python train.py --hidden_act="tanh_gelu" --init_std_qkv=0.0253 --batch_tokens=[16384, 32768, 49152]
Each number is 500 + 50 x the weight over its row's rms, rounded and kept within 0 to 999. Layers, rows and columns count from 0. Numbers have three digits each. The size before them is the row's rms in percent of the matrix's.

# layer 5 MLP up, 1024x256, rms 0.0538, rows 0-99, columns 128-191
094:510517500575434481466453549543489511523468446573450426528546591539466545480515571394488533540430470495477549519501585464483545530447440519421522603521533463607497535578408555485604530453478445
102:459484427431494469502476531520466449453501537549482427367521533496487504525511507562634536568457503489524496412428443440549482493554427424478471481551451506485545420609480516513477604488516488
106:459389448408506555488474535610490455491495502507521586459448485553510506492503509476538526435472456448545494491497509467429544514535419427485517506490493495429564440589519511483428532541536593
095:475473538461479567508473543486571449475489482454464514536419555419386454529540492516511509429541515501463454541478567521455521510381499485456414528430517486596536487549462533470487544567561546
088:498484504481539500497505617488556518551540519451497569496458449458514647621513395446492414431384533495455593320445490473480498415503497475474483527476470539512560566559472496446532481490490454
107:503475493546460546480472498385464508532532425381435488552523526510508509519572574401549493473614530505508525436413440580490434521476515495498543405481556450592520477468481540457549527437521458
102:533474559504528485548494460554518465559560492494475644521391547550488514543575589483513488524466424609491449593412471451501525414540537463475472486549521452514552483575500478515498424550585510
104:505548544449501426486452542554479394404457561528480504467487544436427458560446462582490449513552509662568518503518453429473480487434481496531566495535569435444526469665491543544528522576428503
115:543473463532494496516480505449645381392532478400440499478444547445462587550580411411463530560454435546488482387474511513468472478503474562502465485422502535585482424633493481448563495581659438
091:459565440457545450495482427565430439449500533466456587445454540537398514626452372500521430503517553516472597538441524505408483418432467461546471426585500519610512516551451521437561471466518536
088:481463450460541473451478431576526441505593461489482513470525472460488547535570482461575443549477486488570554404401489539365514558480547418478432549483498480520509492458512601496462548545495575
082:466497479506543543490495496452454408514470404485450491472490492483340498498501484472567478504515471565492669460473481514407537463392482448573583549497558467517510388448457474549552568467537560
105:460460456384486418478446502500469415428570465515512564472523541534458448477568517515527462464515483480511461552440409610429535571439522444464480463363491562439596520546548567523465495563544511
098:477458492518507470527469542574494534476577449436385478462464431487472537600520417439506563374580495493433552421504571509479528525449486468471416530510579486437499495535505491632447540521550471
102:500524439456475497476444446558549408558498457498529461468490520529479504414611490469518517502494486611524533479495498469429493486525408529511533515335483487504540480494492453476570595586569529
111:392469531510540445444445478545523539505509535563479563524495454533476536524479489505479373560467569586455586408506522377488507502548450458494573527484510463504490521554493520446503516578562597
097:458480518541452506475461544513494468568520486525508463516542499461440432458604499500634597474489542486537480520474458523445485538446501565478498481570456515569506478527473556508513522420405478
103:473554511462509489470501537456538461460560514485484629542447522519481470550498413444559511520461470587491435491475480421484546459491549474554577480473516523556534427476422534545435497528580476
097:482541435514489380499491539484415518548539476556465432405535431527477531484457515576609516443527543467553485475466496448399528509426482537499578439510534485535516463532446604523476497437415570
098:479529535469589563452448485600521485419537488485473493511453526438484603443447495493496469449472516611546467539477351535479534485507509476528415414468530535513508499472466542486447549501523415
096:539488461593535618464488498494552514582557497551506468529427523489488473465499496439512534509434544601538532486500384472499511481477495547558547399380499504498483502440418501422496560436427522
102:472514389473512552430466403425569459478522406413517530491509454524510574545522490565536514528488497679506616423528472427465531409456478527458467499512543569480529501491477491449568485578532570
098:499549577449448480457483419487536504467434540610534464588455496560440389559584551518543585529545494554403628533449482450471524591465515624483566555425594532543524492516435492544557487504542549
099:507578456442527443470475481562461396539521556502497489544564540521469546505489533494485404481498500516530446511531455388417615484471481449474509510429431505563506439621371501529493575591520543
103:444478479486537461483491543445455540498514493474475508471502507513468431614564412516513530457543449505477490447493514506514463522509509455530523541351540534530537506513534566575493538516567493
091:495470448453584436515490563493431462494478497513448546413466422516417560636570446521499462500492526482550536505493453469526462461426459422595480439473471489492499509489481467473515566536592517
103:508548470567522395501485507528470476519419468473516454519447561431545525464512473484512497621466533484463548472500548459533523517467493442560398501484513398563548446501512574482569580530437458
115:417473507493522504426486453452548541481495501618470402553582498513526474485535475397463513507443536492496628531473417483496485477528410464430522364469531504492483526507425491473454463482518489
108:504493506409585447417437534595547463539512527568463503485477587436471470492519506412438537507461566441561562410497407467415588526547468516380510538406491477529530545596484573472502500489509550
097:458544456566449407434432529435469467363625525532484455415456442513527461571564420510606504434474569553542509476399369531528444452482472461469488492501525459570560490469416529541533539466437523
101:493529392442529453440451399559593436541481466565513436427503531474524580496579527349628512478536588547529501457475509470447501492493468418476519505470568446543507409467500457493446437524513701
099:559592415442480456497545495567525479505491510497462613502522502460452520601495537453488467545511554580530490435471478507448438463467503405491549499456452425586573457567574463475510443557580472
105:523512401539463401541464435529519440504456418533516554504454558611491501508595524443524494551465505551531530499456517422555414429501494413525523516491528516456525471531514525540567517507631493
102:404522449484638477449454487490654510537469486430542549543450552596504534528528420402548513548526506520431590414471509550467470479479477465443464514523483407475524463533475496420523500474535509
104:502499514456517492470440509573578459370582420547492556553426549529495528576566503462482490477472526529473463533400488428433466517507520546484427494469556476567508508572490569442484473525532524
105:469485497521412506528453515482541514552521404451429576555513533516550561532534505430576448475567577531463488505444488465523487471487444494428416523537538539537496471530478516459492445566530470
103:508512416402590551521487531506447455547534482410505476513439544570420542573511536480565518505485468560521548430479407452432479488485457408493526448443543525501538439527508461459508491516535576
101:396444453502539505507464542530633441453466416425364521514547510513483561482531506430544500474493514478416564568367493446439441485396501417495471516494434473477582466606375451481449531498426572
103:493450428443558422493440470510562478372535444593460479487501508563434509496582521437555543530526556557575586505423509497503513574471387474460485576492533502459481456515507519467422495462590596
106:454526364464582470501487575503496448439465425474479514470482551520380508509515466550527504472466463509524561362461465511500517390444468462545534478493501551529507459622490478467583480573617517
102:451545541564493477481472544570624434422499510477467454446506454468477609491472473474476508515441475606416485507501435461503556490486493413578514572453472441436497478447459510454517529457489443
109:488528513502575451470474553545576485503477516588521467467410510501433462553447515428511505591467571522513563533404512400451560589415480500522554579445431488516484370620400458420451440455505519
095:517548481406476439489448472412462463357468528458547498548489489459430476582444522541571539557455554506524508433467433449459501573451507589486511674467513475533534482584431493426475443532463596
119:405436470492512431452450441554455479612509383470387538474518513524518546562603533479606521532589498472503524443516534537404500443444503462496419567401561466558557374474564508513569495505580573
118:408495508530495532529459496503455457509480474408451534495493534481446525418542509466483423537593500580491501515470555467543578492421501392488525443374544528601507482482467488510509521549514516
109:450492475439577522511476582527463438637538482509464600457441503483398542530476518501507460581491561464498524438498468459461515383425476379537481448554461436554513444603464560453447469538502550
094:402517446497513492478447430557624502498479486531502572470568494507504522568517460493532521436549471503485465366442480499442443496540475453524516565329517488505528516445480489555422459451475519
104:500470544552504470455438483458572558475504485454476458477586568470505472440590426447535520602452559555492563360456549548448487492476495459517553550458481477489487418477482431458473527533632535
097:457527485464603459434491490467462472503564467453467551469520536514515546448522530549554474606562461511426544470484484584494577509527416549478434484542462495563476427535543534424555522468455537
102:472558509490594460435483533520587524444454460560459483461498528419479520504557488504461559483518525562372438511415494469461491542450474490504501536518462558468528538477493480454467472489487471
108:507563522468439449494449388488468516399540517499433484456565450551425575416523512446577460507530612520556635491488463479431494488464430449528539495467493413526518469502444482530579435519468606
091:518480542435498567491461492447426479575520484569521459486522497530526454488480507482533475553562546471498479506500362442531485584523349509432464487396501473472531524507483591452643523524477492
092:428508475502494531500480539574491464434549543562505488494423481504457489481557501533567498483505508439440498506409351555529608569531432502486384448522565460517455534571479529481479474578502518
103:434530486519413457482476557505419526462499483473489489467511492422470490523498488488516523456505523468393496422537570492528450543428448470553465549446592434467476444536481518544568567531485465
114:481548527541521423484483525450476427469480508465465546474527471474374509424535494437499435471480512655519511424494526474562518477412527436527507406455491425567511496563437540551609459482492478
113:502529531446485476534432576484582456493531487484479579388583574484463538512542457513552441473494590540453481392466520469363462481480501475535533468564530477489463434512482497430467516514520536
100:507566469493520373459496427537501566526518431508430529489544480546540565547604465479553580492503414581483533514459369418419531539506442483410371590531536522562520525499435515516548501524521519
105:435470397466476553470498462551535516450529432554485462469547551574510570535532484423493504465472525508450535491537457468583494478486409466498361468462482483449501549477458502535470458612483443
108:490446544551620409465485453549572439512441507581508585482465516486518479443574480442502463625438545496458465515518459504531549533522363459471479417480450486534484476565450473372489540498553513
110:497434505545536405474469497544489573423442529548488521496503596557545472451623383519517508564449584524465475480486490460465491548403516382441574556412551522557501452515505483509509452533468570
100:461497368536572508464498499572572536504441499639473490483454522530487536577562490455482580531515537532484636409537487416530422499536370461533570554399536531433490462496458471539478510503491532
102:554450427445576403482515503578503512504457458538476500466511526454487566388451559436451526588463515437543489510525474467498559497419488474440546526549484463556568383505515479433521472519544492
098:536396391567492478503453436497552434427574397493520487531427519479530516536546525446478456557530578513448473565456452541473436505558431454446541535446506512462616510506457441541589426548632463
097:501512541456527504439482542559493500467552570510464585522408428431412469506490442455548492456444493550582483501456448572385565494470519519536436501518567403565518518468420536496536537487449488
107:525465445568449482504489563543625486546518442497507477541504630533471512510609506521499500465496450518539474566511529398463501545468497469462420521508609452534482520595457531468528544491487489
103:488497380500619560461470441466511535433475510463472570530530509516539534595555553518494445510487546510465488427514505505460457429543454465402473518466475577441473477545508432485482418551521506
107:483524511457465463404413506528551475507541483376481531450506537443433487472458526585599521448556493516582527517478457379495545504490464524415560564532492526487559445465468540520522515587495594
100:521500472481508470448473398500581432506495552561493614398523428456458456596554441572512553494548519589531487533501548400440547566486551354501444479479568485523545445540480558534483420569477588
110:495523462469470482493484511467572559512507400542441548459544472545515525493513524449593540366515485518402383482535509480511496395489448543516478511490541468434487429479438549529551427531525599
100:485499482477557453501428402544536524432475510519510518579472534561446517508478507494473402594464607485398505480455439551512463492514400528461444541458484520600511531509497527500478436516527499
107:498508409547551396445449457431523529449494504501472615508495500490518524607498458467526522497581469521444505481504515545493526458479472522489473530440464453549539516613537495535543477503440518
091:461463468505583532480525534492538432584521518420461516464358416532464587581524572558546462435533601496477476509467392571479486394431478472484387522559423530485577485495510533502508580589530499
101:514497499406589521451464490486558482471463529532454544513502531525469540490513505473552554503512538583452576554425490465428459472474473527496391474527555433559500469615491526434497525507464495
105:552538544543449448471448571550440486495574475631516523597555525456425489532478515535454542495571539486506484527499456468499532518386508461462418582418468464462506492569507557473511461484445472
096:578487548384514488451509538500506471550566466479521525538440582409475498402524550542508510648558584485520483444442476510470430535474475456414500557510453544503449542489532538417506531580544569
106:519452402475589497473466520513387404580513379528527547511419501503485490469537567465545494495521513497645525505435381527484490529457496457503474463402543424439635363533532644523497578458507577
085:457599472570585469465475526561519405529490549505500498547497532427512531558490554443531462507452645606466615462531456418523567444471417374467422531474585504479506515557450516513496475569479533
103:443440475486551511452430535583539520472534497449469581443463520530490474555551539565557493445518653547445570495434426523496507544451419450362404463498548560464566495488480506554520486476522509
103:440487431549514455472504574527549533446435426495419630512452491612505526582538484496499466496534559514562453487450496470443495528418534474560614591510454400520516486551470517562558497492542460
091:424441466502562511470469570495478469517503454541525476486472338459505539533489561558486544504460525502544494462523509470464561539465530481453432528482504391481574448562532537505432567475513532
093:475503513487540381433489447550459512517534558557531403518448504477468568475592574489484515497489525588559560432410477396492529458464443496448530599460536515478502501501441565548557582484484502
107:530534475510568524513475569414498481503453487483461595540454605526468478491521503520520386504478549548448561494496550501513491458397436460502530569558472476534486511577397498492455537498608545
097:489442403437564411519463552525508509430533498548507468484389517554476454455575457466521529539495515490516505473448512434446428435460547514462544613477491426469466410522524447433560551480610482
102:481435477551563549434490562450556531519514537406486476502413454547477589548482521504491460530508513515443587414504500480519559473528461550556449556479453477537508387543468551524402557536533528
101:539531448464445441486459543523594430418464428460485436437499617440507528449553519514577489438551560473483427520391468430487514573461523426484457490471587516532442523498382590509560582519510558
101:507554552382568442495396535488488495501495516543486548526540662459470389567577463516520500475580500495554512461422507483516590521464534470504474557431467447510512517503478509547507514565477475
086:465461532539491468419454467516454415486489433500390553550437511478461528531468416414562456518452520478446512470454426462454584535480490503461431550520467350525454459527546607422539627541492501
097:479553497483618466521482517490507520466596464614482501550502537564435436591504477469455538526445554477552579537484466481462534567463467468547534536502505500525528523579498497478414477463549502
081:497433377371548536505477592551472484425551537467508498399535535457418478611445406495589491474479511506509518455444461500384563560455513435490511528496544507438527314565542481510504579458601515
103:391492491526511447364425471447441498547573432596495515493445484587462415540482449419518477524597563542508524576500433518553532490469419486499491538479557389503586515527483531469565511486478518
102:526501384493549400429441516458459502538479485519439548456470500483527577483611464458636541506492558535499576517480458472453464448454520520503475488456484560539518399488482441488532523528527584
095:465503570423529499415447534541508523415545435509416527530491546433416538489472513410547494443523539520536455438387500504462555530446494501391420543532549453570492484550467588524482475557508514
102:474567467421615506517478495509517461478566383496484556477394503514455562584544481419594502457467499504515452490402498458527545448451502399523467460523511442556488418589447512481483489539455570
105:480377476530588449472479507500522521457544478549423515513511525516491496505600508433473491540414477573502567444490538391439536600497466399428442523531549464565478464571566502474486547560525542
099:411464519551562387446475397564493435485506482478484561435543565508432529470484421465491543530480502515547496467537550494516598552430506518516411454503476471588545563536536524603446557587535483
103:440488430464539425483445564623502458485422472470428544469495576452395562463590513464523389446568633508454480428508535473380474508493460463455449481477543503486484509540499491501523438560490532
097:526540474430574460400505432512443473518554444482506521497527571495479527426422460453475502572540559578538594483460430441422585500551485503507419516452443377598524525504517509427540557483472580
103:538509519484525502452446475440541443450470514565458487557447494441489535475556505493561517578510590596482552553477442485525488535403437448485391544385552404559489466448384517458540486465562515
101:482544456467514478533451575478527488416560469514492476465478591417488478540493437553475567527421531494516489490436345530597496564527493455457457524585543494501601552557519474589468511516504461
114:423534513509519406453452525461451494503665432513358492408518585483469488416520398452563423537554537491517517484461545487562503481481471410502504429541542467508487490471483504518463590481529506